{
  "hidden_size": 256,
  "intermediate_size": 576,
  "vocab_size": 2048,
  "hidden_act": "swiglu",
  "norm": "rmsnorm",
  "norm_place": "pre",
  "rope_theta": 10000.0,
  "init_std_up": 0.0352,
  "init_std_down": 0.0046,
  "beta1": 0.95,
  "decay_fraction": 0.582,
  "decay_shape": "linear",
  "final_lr_fraction": 0.05,
  "train_tokens": 213200000,
  "max_steps": 6062
}
Each number is 128 + 32 x the weight over the matrix's rms, rounded and kept within 0 to 255. Layers, rows and columns count from 0. Numbers have three digits each.

# layer 10 MLP up, 576x256, rms 0.234, rows 88-159, columns 192-255
103135113088172102122120147148129147103162099055096140114097164104064126094116117152106114126123165061145126096087134082090159099107119116159200094116119169146103137163122123127187090130139141
123097074167125150139127178094121165124099162150138082120125152157117121122107129191114146161123088176122144133114152105112093083144099111138201146129107176113163118158116190101131147123136093
151113150076101080122148183097099100154117154101170078111115166151079155130104166163049143044137124078149137167146163055098116125118125193170154113125137121113167178078130121102178133158108122
104168089154153102057080132145067077140125083194125128144112123124113125149144102096125150166108097117082155137097135085114054103065126151150121163165145164143125132154030114166121107147140126
148087107092088135085150095124148148109101078158099149105124070151174179131136109158115169111111116096104078156114094059133155112161113105170137124107164090117147097097196121149178143140132149
174116157110085121131169106132103120116153215089067106115141188142138151129198134188149135106084147037132094148140126043149169127071135084136118133077122117165089161153053086106128160097129141
103176131129180162117056088175071187129129175058097115132100155160142163202089109108131148101168168109085134073157094077141148081154110128138142099113161228132155153127058113094157127092049084
141202123147069138153125127110148128135127153151075116125143173125105145117145159069128141097143104176127101200168137156118136121137164189097124156176130131075149137115172182160129130117058107
075139151091147149094098128077081159152147097118157122161122186120118095171122211143138171151130146133111125130113098121160181094153101101162141110076105137145155155189188109134107099105132164
157160111175118068142133137158132109186126075068080164060104167146130184185124187075107196166138104177144095112123129099101189094059134076144174128152113078165103083188162153121130112107105137
143139150144119162137149147059121137129115172128184165131124176071066154131102145113139104116120074139113151155116161132162148156169128098119114036147161104143128124102087146133168171110085158
080142097148087165113150189168139162114120165141222133109148126175152111136199140115071145133153123140151129149144138161143091119094149177149180095135134153135127125139113099085184162174137137
123175145177093072161145135090052116100140158110121093100181125104109087153157127105176122135159099100078050088071105157158145130095095136156171108108119133118174135114142127071143156122170179
126133143141137152143162133086137147101119145075134139184096138094095162156116155119087109114167135109140084165121143142126146141110163121175105123118120178106114116136160180096162163102093138
152115121119157123116137198140142090107147068123072169161153080130106131134137114161127106169115154174147124159173129167150104118137104169168155102088157114130136096084092136095087068132129165
104133113116119130146124114091085143107111147096093072110093118114125104185106155134149075078163144152170127119114102120114198125131143108090155092089181134145122086081181098123165083128055162
162137101140100146110117067157058159150083152135127136172082168110159093097142089072191121126116105157111088156065151106080138105065115146087148182098139098144090175102111144123133133162134201
151118099068112114150178080115115114122194203099099126175161120149134171072089108147130138157165165149099099116050165141184158139154099104179125129084111162143113141151138128101209137143132152
179170116210072163134098057142155102159164144159043106143135169123110073190076213085110023151160133125122158088147134084189142102134082144152102092068110124144106138106093129132153148139112112
089144130087085157114163076128116165153103124255140145140072104081103146118096122181120188154111166105139102157098143089141118101189094137129133109134144161194163144149030163156120077100073099
113159117138145100117135192163101111155100122139185111196120142126079090108109129104114118149139154185163132159127113103118104108095164152161126179100080160137141125087120085155090096154085078
130150124100157121132157129109120125086140109120159144142145107161093126097105091123128030135139118150200100118112128124144150122147119133124175115128140192174172137158195141104116183087133097
114166126095155128110180086143099179099097135122102108090053112151141178104098168148168142134137100162142033156124145169093134129174113081092151131174103078215122149060113125155157131162125193
156096149190116086134118132068151172113142145178142120117099110165120147132135134154132139122131144095157147098144101154145115145080183148142129096153089131130127157127058150115108096088097113
138156134080103132193081104102127072091137123161124103129070130137134142068104128179103091186095157078093110116116178094073149071127092161148095145228107103121101155134113205128141138111112125
074125132120136123115174113052149141151127142093129098102213093129130075119141161151115184127111122096139079114180069141115155179137061116156164120118120122133118130094141135174139102103122105
117144091102114109068142048119073123108121105104160107152154123136147139144073179133133139111156111135062085189124169097119167170139068165094084074137098130189121096123168187173102132138086134
118182141113173161111129149165114114101132080183126140130163127126105133121086131142144129148153120145093108117153107122069107146165172118103139201145178100090163135144147126095097135127136152
098186131096165122108125127160111164179202080114147104137136138169128141102088119090132083055089128164154141164192137177107124182088084088193111113134149114114118153127139113102186141115092165
127157128115180106162148133099109110134136116088139179120136098096117084150157104150076130142099136137151146107145088120154102065166153156170094084118096107113126141053138147126113107104015044
121134082116084181133164160134118117112127078107156184125072151166170076142151173104110137126095147145131109148110067159168100154124137110140146137105203084147172072124093110117102111110115094
155112165162175092154133181145107162146182133143123103124106124132149112108122141133101123126163163099112063101159145162114104094153182135139153134142087146069138163092200082141142051192122141
138132157109136170189109074115184138126114117187186147147132099045110165171065123090125122149104115140121137141133092113120077086067095126106136139129067190136121120058147173176114089144162181
149111153109137072156156144106153173113139114111120137110143186114106088146117138155131126116124159103117141117085090153073103099174120109148124030124072060181208153086086128119188148152104152
148121135161152147106138192232173073151123093135140147152093141081104132168100073093091157128099121123124103127112109142139085127071081147138144105120185185146175130073086133112156114184219081
115060144113142118114070113085113156130142137088095108147184145123156132179115109150078125184084079069114115153141065158145076161115148128187107112161109136095096123112125109116081150111120169
099132061133135125125139075099100109091128153136094112142122104138064173156106106096134124078198071128065171078186144105197126144079170204088123120125073113164136095116102106126118153089190114
101169154190151167066074158081164081168124112145146110133136122085128122125131132151102100059149150139155141141110109059108104103102164138161086139124101075082096161103076136143172089099148081
144123129120155136096165127121124098161168154141125191078103124138045121172128111156099139161164113151070101124127093042149146093164133130173163046126149113183101131146110168117087060098135141
090064112127150111157093116042124127199180142125115137033179092176110130107060134142091074143147119149136090151071204156114080128140083137158114149172140099099118112093212151089141162174131148
098113081185222101174122163149140142159182149079148135154088103101114142153131132132141192187123166137153125178131117123159117153128123083076112156151077073147120115051142081156112135151100123
176138062190062128152129122144168152089119199158105101109130155156158167171160134102140091094139132120126146095156144152151186128086090106097145086096100208152081122161133105098106090131093141
136164092074170146112162119066175088095145162109098101071144025129121177129156101112160141133122079118125136142114082110144111091111140116125177140081148255095121125137191107132110203146116109
105173124127108117149093169119181083094121157138137080122024131133154149098161133141132130106104181107146143110120140085124111120134104151122143123163120147089151094102175107158155130097138110
134182115088095152157105116115124115077085162144079187099101123115143045146112130155103122130146162109200149137108089107083131166122120095091131157114125087140133102135147115111095148165100113
129087131111090159164135132182117152137165106152149143178088090091199101137147170133155082150130084113112120063145166121196122168078072115125136105111157087088102108123175100131145157138210162
062160119142135118156150170152112162116116096150157079111153052145130124150119122117138160117102151120162164136118117135172186174082112121157134137131123124250123110185118100190105163124143149
150163162074141124151132152111108119153089099108153178156112117142000190117150081132114122130170106118130094152114127127108099091148139107125143112145124101120076094140167105156075165109138131
095141166138158097095128041114143130054135140103127122102117161103147106167102213156180115082136105160131128080123144131054099149158075118126100089112172156106192112140132182099177122147102118
139150049182186158174141080187130158077133120112086104129121103080125128134076181122127136132206146136099094154129190100089165120183098159132124083124141121149087134150155074113051135085128139
166158138145166098076111125137116116098120165112104123110105129132128133065129129161211147130077137158077130145165142164180104101166098130119140087144148150102112154108154109165163115101141157
146154178185083066154092148147082146130133157109181065124099111099100093128130132124129091174147136161082127181205130131120158140099099184142144164137201111111164142119106160138135123118194194
082136068193176136176145125105154127106120152112148158140131110198135097159131133128148133093177122111150076121167149124163070121171170132134118097114142097078108147089141128113117119175167126
072121161092084065078187119116123105103158139107118149148071161132043132163101169146183152128154129138128109095106168117166085196146133155094157051094158173131162135140163109185128152172109097
158041119130095180095173119112191148144062155169153123164113087144122123113124165116121090161105140174125179127067111099159109107176145181119142133108053151141161189121095166063123154180111134
177076219147154149148106129155170134158109145110124080101087167132147101118131097137082098138158109089090100144140106108120126148149153201164164166176134110133100169179122118130220111076170166
104121119147070137181122143138116081214131132129113218057084124170125149140104055123080147149117114126135094096112123113147148187133161115158119158115030099160146166125110216093087137150109112
171140154147129140173148068150159088149144175079146081139091175149131106130110120077128231124199101148155171130088142153105134131171110096127075151094103127128154167149104127115123111154129136
155201098118126163140133150135161096115145119134076133144094091137131170139132074159186084111223122125140158147134114153146152121120108146146128094124189179135114100124136131112111066117120124
132150132102127138087079095104112150071154119163104114133152085145134099141103162112143083101092148140105155160166163130110145126142121074149120090174129149177137098094108100133156148205138128
111152092083132124112135136160115124066132121162208136132110087110175165076074121119124145049126104104106076120143105160123163106148116128161147102171107150088174140185116111188186130122164127
116117147153189129112131108098097158108121107157112042138114109141170151148141138115133131113104136123133176131127117147104142122108113094100093162114149166141154108178177148178087134145072116
085125086142098104087100101093085165113138105083164158108123078108193100170090141072131127123065119167104110084099110110137138198113075151142147127174138141112125115161150116101106120165149129
179105138139156188114132152150108131073121115172134137119161162102132135135117101144125116145135116087055199131126168164076122081146107176101165103102137147097155158111156124141117141111050106
134136126112113098162081105129115137184107156143160190110164131229177078081135100157150119123130132159103138114206122150157081109102150136117134129123165084145153174150121099045131165071175141
183146140199149090114133185087198119153125186153135104154067144140115180159106113124174131149166158120191095113180131130154109093162123106105122111149128121108102064126133122143114065144114068
169117095171110118132160144144141153137150164105176128161164131143135078054130147088120131123076108099130201110058171199139140134108126109131107160136132086093150107072147106173089162122139167
086115184192129162137169166083143091143086128151077121097110155099135145078116131084188114153125094133221148136203127084182106109106115155115100143098138116134136096100116105127103212137167107
167101061132108161146213127075125189107082113077153100141135125148095125145110121159101126111126086130111129099056173055161173109144132068141115105141171092076158204183106144127162114129095153
061116142141203190136092089120169085181099134147089160199135129139092191112152122194123142135152145071113097142117109134157133148144150138104150131113167131080161068068163161112221166141114141
149105200050133104168101122134179097086096055182150131118217164085097088145105130138059104101129122034071165137071133159161116119106116173137145138092138113133149088127157132192084124070110144
076167113112194108136137173160082069132228198153109133137102113145144119103163128134146153130147091130117129140091129092082196075120108103059149081126129178137124093146152148090160117141193178
# layer 10 MLP down (transposed), 576x256, rms 0.225, rows 88-158, columns 192-255
088126195143057119129146086108074117153151139131097109086091107100119171156171046147138142113156118112081117128170143186147129105096137137142126128118144097124078106111116155160112229159141132
154159074115186153115140154116179117105148114122114093105046164078110145144111125091096094135082128138097169147097155041102166148110156075085149117191175095139130158105163131086151074064110206
152128182122119145104172129097124183147071122145144076106107170106103157150059114142137099139121131182075116162072146135124109125183161113107120116178108134135187155131138157144094108121150156
070110141087131079179128102089085164176136184099143157127144114072172131111151163083179135132122132089149130134109140111106082136077110142189117148119118166141156152154132084118060124112103100
119100158195162132087098124119146177111167177155072139115146109117124149220167118140168159118132148108139139110157148099150129086146085089101120108157114136098196166142153112112119136105112113
108121101093063123166087098126148187174117090073134145114100146111169140133173117143141135091110141053099188194146108088121096094148194120133111116106158118111196117101110161145134132141113124
132176174131083106110125196154090138126136177097126138102106156167108136137051150113140137121097166153183118102130148121108144169108155130230190110159196055099170175125110145126117124091105112
077078107101107116148118161129159148105147158119055083108140093147137167140126137160167205134134142124084101155129113158084137168114132123095180155180124125083123102108133096123143149109190121
146085134134127110138112107123096154088099110128087097130087138168148132173185182185081057133113127125115126136170111117107095141113117148108133144142143115223134101113092109127151165160110098
170220101172101121101108124111159122152138118079181110152110129159082152106131075061070223150092117135188042098127119144156136093079097133157103073134169108042124066189185111108155163070160156
101180095143107125169124177085138094151140098156070146192166116023118122116096107113120104160124108148149147092167154034098112136122066147124147115098145120098133134151156125204065121153193160
134064172094175158158069185112098104084088166104129093095140148128148153079127143175143103174182104111156125127136140118153104125136141103119152184110110159145128158090092113111138059177189078
132113111101153192177115218106159109064115160147163157142126104140141163160149149138156119125116130056129137090134172121168095125103137215090079166170177100139123117163114151126116113104123118
158165176116065103184146148200120128094101163128110174111178060139094146088109133116164095153107087140148105121160116158139083138135105139116141089073119132125127116148167136117126122145129159
185178066112171160097131137075087144112139117193136104061143067078105152142139161134118131162131187142104162067095097141139156147156121129133079164100131145116111128113153149153198156140161108
093122106117115106085095100088135131133102137094109122148130114107105151076132082120113111079144094114132129134191160121174109107077108130114093138121134105090126133166129117122135177188132136
157017127067125129136062105100150050154088191171100147148099122165062099142123108096162090195113168140112123137116103141170075156073114107120190114149109161104149134116127128118132148124115135
093086110151172121070195142186162141147135084123142124133142121153126092115150115118111121134105154105150148190140142088155101166105144118195088170108107164094144096100071093172092116125084141
144075065096169081149126084139143149129071086122164153133129135169146190103121113094101098178148159154085117076110093076177076137089145086154144127125157099103119135146110130139140108088088085
149127110122147176175116159126115068113105091152122168111087108112125104173133098112097097124154154137142171129129116150117152157161127127118110139082127100168116093119115078166142207089081142
080080096139178156168117061107106110127142155143143157113127134131114142151186120146097172153113153133127131162079121124168180121097109132066122120176124110126161164147129155152165124121155163
175168141131172068087102199118182080103107171060137173082181061080142136128104063091141132124119146133156128166145167136125113144170108123103082153131106156132110162083160142126167173140139137
101115147124143157129092102118126122096157169142097100152131105118182124166162118118149133074077182095105171137163204155133101111128058096100082084161142139099157084158142155136135133167120166
167104129106085131110126116107122086129166130046139124108167182100080092102147081137149148186162114088159143161155120129185189094108178148040119149127106104170083144161123123110148146114181158
130110112106166074130150091155102133141137161131211178104164126119126115070146115109123119119107161137100160155143125067154149148062157132154172094138086138142146117171132122125183162200127187
150131111113116157120131099190178097133147143115145128130176143113101126092125095091165115116143134136143129073107135136111136131155087125147051101184098164111097153137166111098109111104131135
115101187142121130110107136136100110119169140203128124165178098122116132163148126110102109147135128142105102133123102178164158105086154178124072147091134151124103148174146144093109110126160157
117157101183191124113141073074101141146160111126074141132125118147154117120120163113098078090164135121091067140107098104129117114148157158109188161093172121165168155081090149083154139115178119
023137136189212101114140069203145129098100137167131083159162129126096146099155115152136017103132090141090105144113121125122131167125113156079175129096132135095146127091034110150110169129160115
144129082099073141155184175130112153108155127155173161119127166142118129065103148115169191155099143142121154132124151135156130128100173213133152166114159165129156161186069102091098102119152082
167128154102092099101140169105170129158099113117073166116120176143111123120169141147127159211160176130097169100099128084096159117104149104157097192162112087135130176131095090129157124060129095
129080151125183142122147153149134206146087157107166155195115095111072184176090140152089130111125105124186126059091113155201151124087158069122130100109078105111143134146119095129172104111099172
098144071133141147140115094038148102128102104093132052131103179086131179139153128052174114099143192110190117113176125154109162131144123106166166184129132127203142186133156176117166075134148114
103080080192118108159138158136118132088138130150137140118097099106113087111148124133113178108150123103115109141083172118127133105146112155128152118184107156106124146072207121090128132116119182
112060134141158099127123137145118154190126158118107119109146078108073066092139190127082160130143116154108131111146080071094142148115170121165138167163122123125180139118190117135073082149139123
107082115118106126119127154116092138149168140136121087121063109159116166169113107137139137176156078121096076174107119117124100096113197143202125166145129161094152152168098125157124099106134128
137106166121129095118127158150103142098101099133097080207103136089079201132154188121122070154109135130092104127182112108162158124173081129071174094122158140171120109120112133120080203128147137
143100058123141135142112073143130103073129172125182156145118155142145204090105109143143110085089094080134175134173180158151172069108084078174180121122173116184127091178153124156179121161113065
109125114123138103133116128157117175163189139078084124114090109151125130203107133122123172132128114095137092093171163136135084114124134093132239123163105140106186177100088104087142132115090105
067188141172232124189141090086132112152164113120077087110076114090129144118116067106095112128109140181134161146142117089177165101147124059151113118193075103160109156141145140137152067189087073
147172140117108100074148119141111151172161052137142174106167171113103167075156104099141135171121084111163086069110122132091138126141141114169133156112113136064188139125211114111111140115128077
133103098132173194180159145165096177109134119110149126171102136137143214187146121195066124135162148138211111114171116072083166124144118106199185173113089103147145110167110108116094142044156140
120126088143131176162201166156157104153171141156102134110146177192197126082132129115146113128134153116126117125135191098117115115158129043100111091165147166143032089111140141174158127138094117
072156142151100168099103101136134116104147203155127114143172075154142102143138092167186166135113110124175093091120099182151183110172136123092169099134105139112124114156128130120191131075078115
089075108181092055117118087154074127099137159115120138082133081158095142124146132155107110165121151118119126159121094134112129082091136106132143119100113086103177174122129091110138136169156108
166148163132166093139164174183159143114106164133117124194133172166140088122098169153135131120143167174076130164130138076209153173103172113142133139086089103068101140125108111158132064191115121
087138114126125158161123155123103105076174132082046154124148086137077071101115155093160094120186104031108111155110127151142150144072125180142129145157115092194140149117148130109115147113134174
138113066117065180176161069110073102110071102157113194081138070137097121114122120107159168127099166166156154118103144140156126139103123123083132119097098088120121159062179172167178115026154149
208064158148115125074111109122119125128097122206132089168190117141124080127172128135193106126168108114141142150096092158131108115140084110107134051128132078135114168104138155159110124168126124
136110118120127124105143143138139164183137109072094227126113078107097148154131128152112097113169053169156141088103139116135108096107093174124195131092100108098108091098116103168106132136171174
111146160150105090124070104100142148157159179073185152135114101107150070128156040125195086162129098164176167128040143183122107142090123135079044061077158190102098126131147118131157142107079121
177155118179123144131137110120143161140161127127086087131065100167118165129112137149136151087106104097145087159133145152164187197112133121112103106099179146171077122175158116137162089110145128
193126200141158085141111115123100149069129169086156126116091135160189075127166119111175163126123150099148091078121169151183125136162096171168136149136219101099101103175170122152114149176087115
143098176072127179133134149149195179136090160107133148095139143125089146110155123163085121058156121100114139178130085125134121129146141069130090194148104070097137145122100063090152143117133142
088113166098169157143155103148134137114141140182114149137074113170157097207133121138102095170155171172157063162101149157153143130080130127191128164141111085120141150129153142140042146177088125
126085166157151140125134096141150184125154130126132140089104138142089102164132068133113181126067090142103142074147191154139096092157097073124084110157109096150110154160180108153128066150149115
125094158137087173082100099122145119067184130143133080114107096126163127188141083123123162084191108094166160124126100156121141169131115138141127124123127095162113208102167160142173119155093123
069160170157112138092157176186104133131136149160135139178078082145167162161109179088124135106154124128096116150176116139157037102120150149111157082106148151100177133156145128125168099087183121
105127113131102118145160135103137163108155159110111175114141088130162157141046118124085134204137129146131142125117078152114182129187120088095130084132129138156135109093093120089152141156118123
139127115136108107168138132145144151105122081168103147126131137105133168164175090104135137120184120170225121079092125069127159106135165140149090185114095179108151218162068148121119138128110146
105144119169142066123118122157186095088100200107123157121109118166162086062120158128133156117128123166100111181185111148161116142161107096154133123087145200117132135107086157159148123115166117
163113119086119153190106131127147095166084119117133173088184138165152140197087173171168109151149066155117135078082139129110140233142120151121138141139085148143102160143158092153139118098164164
132171122143124121096108119074141096127183190127128128022115111145078089135100138088146227168152124154088128099110089146152154059149119166140156150146139095142097120127139133104143142140137185
145167115182132148115170102117156159114107146162125121127078101158166114159148169165159112133165108134107085130156112119159158101173095094109116190096104156129226105102102168055111109171127080
133186141129092183175182134151154122147124111094103165137119080119099183096122113125105130092124124156136176163183101103147124121134152139089197095062133106048142186166146127043129146137124140
083104114096073150126178106175133121127144181070138164102126178128107144063124153168074138130172077126182146135151086155146138161131118111063151128141069175100114105091147119067174112173132152
101126157095148156136157113103130222151159118167130114100153148085093122117157155165109122099098156199136149111093134097134104172104100075118082080130121112034055069152125155204133181139108143
120088150152105123139139164105039087113151150118109089145118145163168061143143104145154137200149162132116073164174161097121183132151079100093077140102110147142110149082166115135167129102162153
140072092146146106136147130114113148085095077136096108097155113129200154086167167110153147118138148139112108081124108085155106130118114125052048148119094183077069125168138143059071150116112176
115087150137128150079161145129103123150160142216102138118117151114209142109150154105108101078093119106108121079153128143182177143189182158147119134155178132122130135123118167144076125159059147
171115181148066074095152118139093187128143094099162145099111137124147201161121128112146072083196125139112145129137142070167110111128104141132124111072115155075156123073157102138110116130102114
# layer 10 MLP gate, 576x256, rms 0.219, rows 89-159, columns 192-255
101149079189126151106074216128139047188105139065142114117122140137071156126108151114095133164132141113183125126119163052084099113141126162124120166108085114070182118140121164122095183121127095
107182089149157128097135089169126121172027151111137142178093132080110139103158133106151145131129118160114099121119183079112122143105130108156144092118189158159140124210177156095044162119144111
171128189130189103160109080135134149125142085146115156066160131116104162156059156113102202105115072165156113058145126102094075156108104115111135131126135078086150094118162113136144122109107138
141105103115118089117127140149113130095130145126146168132120122141171109127116087158167168136165055150093137095119083090106098138146094112135170082121156138089128089121169117131091101125069091
107089102130178160094067108151108099191103045142181048109115149146143123101112126114174180085162123219076100160123131124118131122136148144216157124154209144153128086141122142084092079165153160
155144115100145114059126149157101176112136099077170133140104118122094173140124094146130100111165106127156160117135141127112198114120143102118124132078142144136144077167119124070114108125101185
161110125086095118093095128139123162169090112113133150104111079152147101116136085118148161205155097112153110124125122115126119148133068079143101135128106125179127106117123167070157116102086148
191048130157171124179113086065113121111160100095060123134167094134149082122078102121089131073132097153180078094109081142121138142119145106124110123164144179132124125127136188095091150130148092
104096156172110129121150099107149108163155073168158185130133129167097114132074168092146123207185135117112117119050209121174102133121171065127138164105138143112100068137157116113091122163166121
121158167121116104082082137114157120157060126106145164147155148125111149063185118105087057124131167078127129177167091124126088148161203095103107125070160165089155138114154141125170173110175114
091158176122079109128084157141117132165125131108140139113145148145165105151163145175075100116170093156177137157144075141045182166126190144103137172141133148128146101090089133099161176088108100
136164106138186107078150097117067114095130077117194124137170110087136119154156090079141173144121176119105151091128137098074198060193184051122121127059114139137115138121123062110154142117207120
109134105167103088113102176114145082144135137160150167125042138131087089130153139170147138129182150153066097134177168101187100119112117141123167117122128038105161110163121064113110120149165133
167098113137187127176166164126116175096110117111106105110118042129194118149114086155141140178124101163135113068162098111172095140132134091124138114111162097144125115076115176114134100156106059
181189157165104091106168131143077099170190097127094158145126094136142127074152146080125088142142085113097161079103144125141120101176120098140169097153124092151087108179083123045139132077127126
112111129193130081107072078089083172138115152169046153142104085105095101137180121120139125097074090109109120091133109093102150113098132155151120118114075126064062118085172141059161114114092093
101153153158111214154157148170158109181086119147156108079096100173153110153142125091126088141179091139076117170131117072170100132123189128175145059152136119200109164135146106186109158079108108
106182083188153127122090121139120142138128153188091196086128083151185153078088183111113118174129087116141123083164098103190106127124133154091107134150127144115153170088064147069187175137096157
118137164116155158145119145150131112152139071148167085065126023198079113134070112133083093124149178119141110104118133136158113134116140090103125087143107107108057046119100143089136135072133135
118114158119081139118150090168177144120126076115077111130144104180130133113117137147080112149133177102097143080144132112094103153131082137135161118099153073149130131126112100149192110114099111
111167136148152125090087076142124079166175134122152141116116106204145088147148122157208107125136147118080147150179090105117062119097138113135143152132154112118144095156165086124123101083103120
073187169103112157140109148160156129117106172072111111114065121135141192140222170183133112098105110099122146155168155093143128122176112056166110150164085124139111104114165072141143123143137084
096066158070139138165112196077158102183116135071107107116158161087162103157112200146130078124134098166117152146150121174183090161162148102076174134121158159181079093116108130148131100126107146
133146159115120102158129107107102118181130123074134103157099151107146128113138110109167123120171119125103167143130143137164122143086115175099159126074143160084162156129078156136106177150098112
099102171136095154116137154086152138162118128089124153130121116118123141084063113082144125115198140163153162189105146105155057172145161110111158071136113098067037157052111153151077078106088179
145107120126106097074081099128149047130150107129121170159144092157101111104131170085131114104108120080114129135136138108135170124136155148130133102082135075072114161161118106159154088137138144
137108099184092143182157092113099136128089145128120121109098146099084076107109177109170174104153151141148121087103134084142160163085064209137150199146112143095109131085106093152144156109143114
107120141151156165129096120094089094163118150148085104120142097146150077158073120113164136147135109049117140160103179091106062121152125102133104077112090148102153166103101063135107130179170091
175174113174131129103103130094129094086133123092093167169166131102182165072109182087135172137181156123143148167094183155164103115103128151139123131198161113100148178062135115093159138112116092
144146149143173091121166091131152139156172113134076167082109071141155164081114049067133183145139150131191119177139104145124113134131152153164130117162208098135156176125104185156114150161144215
162153183121084125075093083170100152092169069110151111139177110128080129128093134095155118125111144075138177113161173136130128102130094141101072124056057096083137128121110119091082118163108120
115170152142071068128145133109132160145130108120080130182094099200106095123127095152117069103086119170128121117153083109143097126155119091086147083117130135130139097146062032047146133164033116
140131143125123086154109092095142139152105102130139088091110165160052052133128145107113152149113154115134116153158144124120129121150153082180117084149112124145136127154107146074140141143109108
168149113047095101146072118110160126165148125138144141168138176153114137168090108176149126182170091053136119121152063094193154120143130078095180074149111158183041105098106149174109109142129155
118125185125106104108201117175182165129099097127107141090170141123173056112154129087116146120098125158178165082136162144105117077095130147145163116152157122102161123153173115177112158152099127
162155118127132130146123075118137089118146152148150174150124133111134086198103129111161115023108141143119152163092135121096134131103111140110119114176125129075177110123142086142112205114127100
196153152125062130134139077128088150161167107090130158114068176083162144161159113164082104131156106168106103122046109069153106092152134067138080120124098080098175146163135167132152133066134109
115133084190086144106132173087119159151104151104094169133094050111153097115063208124078065112172120163131129141091146149143150100092119094119142151087087132145125084137082115161140115143182174
148073133128153134164184069105161133110187168118133131139129172129097135110084133136168156146132115138090205138072084122111111113131087090131185145105134093156163116102247125103174120081170141
128104102145121133119103068074157120128094162155145154159092101088083146024107109147128115131128122147143088175132103062133074115167115104177122130093081166154095115204109137147132142111142151
092129097071209136107135154131081060131117103121165122096104112057090120071114176139105104126092098128087096100185112127076087113153137080078113129085114080096147064098136147149134102174206135
146131113114116103086146154122167124139092128120162146145219103162091124157124186118066116146119170157113060128129084166100127055123161159101171186141051158159127109133137111123126109049079063
165114100141107117116113122158107147141148045154085139133118128105084141129134104124153128166162133133034151185139156117081156135158174084127168087147172071129149079131111103126173125119121133
171211114137138145131137165147106112115126117109101130151177130120080109104153158059117100150157098111133136143150087152126193156154110076099169174097099137096096158061170081156135118116103074
110196171012103189123149174113123099144106148105124110098107181117174112162158136147174133179132135193109131150120144141132092097131131130126125089141192117064193060064156133167098184113128114
147198115093107101087127043149168159110113056075120111104119149108128148121159128074051113131072161157102103136107089097114133061126137123109153027116181115042186082153114119161132151102174122
149162166098199141170120176144131129126111122105076140137142179096145107114194122123154171111124109160133129090134154137052098163133104040104128100132129153102117081140122120135165100169164073
133141115099129112123116157169101112092139145137140117162124070162143149147041142151180166149158158143141126064108120136066103133158114092182112086101131131136138125158100145144102109146053118
135182156143173138174095137090147062170182120104119187126154149132122113089130131178180123195110166119106130077051147071126087135108107143153109127101078105123139151153184103073135108139154170
138109111096131127123084114146119129125198134132059136110127190089137114138154131136170120156154106122066104194132112138192138104151155090088110093098176156098024169153082178115135151120150157
165114104081125089193092115151074125118136109103121084166109110149177180086121079121130116193086109136122062078148143089162159120184083081119111152145124115146147076135119147140155134179157084
126100175099107105123134150105145111135088061139154120063181128093140130131135166136090152037165143087119123153105124106061092133139133094157157112115113143099145116191158142115150109110133108
130171178141150088102162155135115117131209156091107168104091095122107179130083092145151139077117111152123121097081154122130188187139043103149142133077108147092128094128185157109116124135190095
096116145132120102100138146092094073103202128098151076167157062123091088166073146157116149101124125136101095043123174154171179186108152107150093144117114100127094082133101121188152155104123165
166106121175127167143105136076127139084197112130141140151135168163110053084091167155114126156129096110098152084141110145122140117135143141190130107138119136154108160106131070162208164120183125
172136092138085107112108074130123131143191112154128097188122110088095139150166109089144111179088137117107130151099101113121088079094084113099197154074144108200147160089172110099123096171139145
139088122152068108168103165111179128150166108142135142172148199106114119162184148156107132113082132165207116136164116114152104119131161048203091135137097100056086129132126151119096126157154104
097104120093141104045121174088138098173162146184175121110111106123067113091166117170183043084151083151137152132085092083141110153100155134172075114142168091079115105111148114118160112129087141
119178031111111101131121133131194090132127100107137113175100132138135192077086133154159174104095103125124139125100085166171137193111132112138054111108085088103116120134161100128112178114161091
150144145126127157129145160173097140075148125131166181137138098103110221114125124149112149163148093168156135146137103142147094122164137112119113157127067112122082134197206128068130189124124115
094146123168143212097118149108146170142103130143204162161151171129181074105100130163131154134131123124109092081168110138119141111179160193147114139143157087131112161115109123165129126075091119
084117111143133078103131089144138083165117179118112183094061136117105105093094116162150152143123128157176132144164134086142107179095085093124167095101117137173100113153167183123142116146136126
192157158164176058153202135126116161061129134147108050099086142156082092076168114102176080138125130129091106151088145110140139137156078133106137128137129092156121134164140176168150103097169155
130099161086085135122148142123127101110081127163085167109121010159155109112120102145081140128109196121133108166104107131127114107184130112136118184084080195195091137135088094155131116165145107
126159097139131156133016158080165137084124179136088168134151159134148120140125087149117144117170100154122129144142157079170142095109085076172112104109125102094111101106112092124080130137127158
105136097140182133130156086163155071152130159162116127114150074146114156148143187145101155110161115133132104138156130148097179069165127147132123108101107168173109145143136117058132163070112121
127147123127054149124103107134104095156159162119110103157147126154152153130133121149080126108112161111080086077137062131131158092128163111141150114159110114090116073116119132082043110123096095
113101126115130050119090081125114185113148151137072133156106153107146144115125028120140162141111151119138138126144169104058114179084117157123141106141135112164063126168123132164069102129213115
134138106123159150104114129150121121107155050147143073156054163125071124132138200129121101118100068069088110130133082100193206109130116135057191089106102092129105180131133157154148147140155112
141137147195135109095155109150182140167134181048081154130075130132132142156123118057111085185117133128093147109168094124123122122142144098141195172095149163132128144165106168104139091139058147
132074168130080131096163047229125168144094194115124176126105119083147126089158179139117124089175193142113135210143141113110138111125088145123083092118127061117097126126137155111130147172200140